config = dict(
    optimizer='ademamix',
    beta1=0.9,
    schedule='cos',
)
Each number is 500 + 25 x the weight over the matrix's rms, rounded and kept within 0 to 999. Layers, rows and columns count from 0. Numbers have three digits each.

# layer 5 MLP up, 128x64, rms 0.169, rows 109-127, columns 0-63
506541525518497474516490497486468486534496537438484482522505501491541514515485482534478519487445524477471519477472443506507542537516533506535517521517484523524489525491458500487550515520523464
508518494468487513500498485438517473476511495533483511486497507528489511527464510459554545501474507520478512483491523472486528525509488520503553552519522503490504467540510493481470536454485519
527508509557505533508516533457523498504521515488515497503508466490502504508500482501518500506436511535473505567494446522495534464470484541509515537513563523465508480473530527492487525508488499
476499494554544486515524494505508488446485490518530532538539498521501501541525500509445498514504503502536512493469508480514492491484553523452501456472503499517501478523548496515467493531457544
476507489498499501524470520481496525497434469545522452452499521484463524488521551509521529524536515484461521490525529494488435523522468534534486547495528489499508498513492503499477466499521487
527487506500524537472496502501510458518470503472533516479494560479490485495511531526543525508466481515492532462497500492465544488524452505503496514526485516451543513484491525525500466503467495
430434472496485496474525523500500544538526493448474506497540495513521547516449483514488472520501481517503482474488486547516520457482498493497472519491510515515433490480515467498518470478525495
504524481506511503510453514508523543499532495476493501512477512515471503510513478457495483484516483495481478486506487528524546481491479539482498538479510512482503519496496573478499510517465491
484517535467494467449478516495513497480461479501495530483509502484495547509466527537525487539500514531493489513479529499455476478477492465501469468527476521505461518504426440481495495453539533
515491500508520499516452457471520481513497498504533473481439469476494510485520532486526515494461486519465493458475485489507465509515485533466475509503486505549484492468473495471510523523453473
508501500482492499514457497485547481453534494478485488528443512483481513478528509531495512507494514507534521469442512453508504527480510506462497486510484504497541502515520500492462497500492501
506491496525503506501523482479506477507491504457463525515533480524485459529519516498521516492503513505522512488459485501489488545461532477525530460493481489504491466468523504482525524488541531
519509498516492470463488532533464486501468521538509485465478515512496523475547533481513497481489467533519505491481471511537503533482526505487495504456500515521466478507485524535504540469488512
543503495504571492505523492515516477511516535514489494507494473518485517482515519511511473520489509502474494467509533460504540501474488509491549458489479509495505500478456522520476520463487501
473520496509477465436518496543526513504504491444486530508471509501454480520494517497482523534517481491510520512509497473503497512460554532491492495490463481524497493489495494497498523461490532
475472479515541505520506467474517484512510491453478488525512511515490532519487472506501526508522513505457522594489459444423514477533472532473508501491520543513476490481558484529507501489501467
503474505488465459510558500510475481499478496517504483487492512533495524516501479522520517496466487470475519480485514492512518512470496511546471528515522523501501469441524537507466495491521465
509481472486551525524514500521454516501468472510492523466501487489469525446522492457538529517456499542510498491507510475497512466539497495498521504519491483517501500480489530488493465494511463
490475503523513485507548497527493511511510550510484518497526544532516503515511501512525511534518510524480511503477459473499495503492523539478512469519515533511512441525520443531528474496524516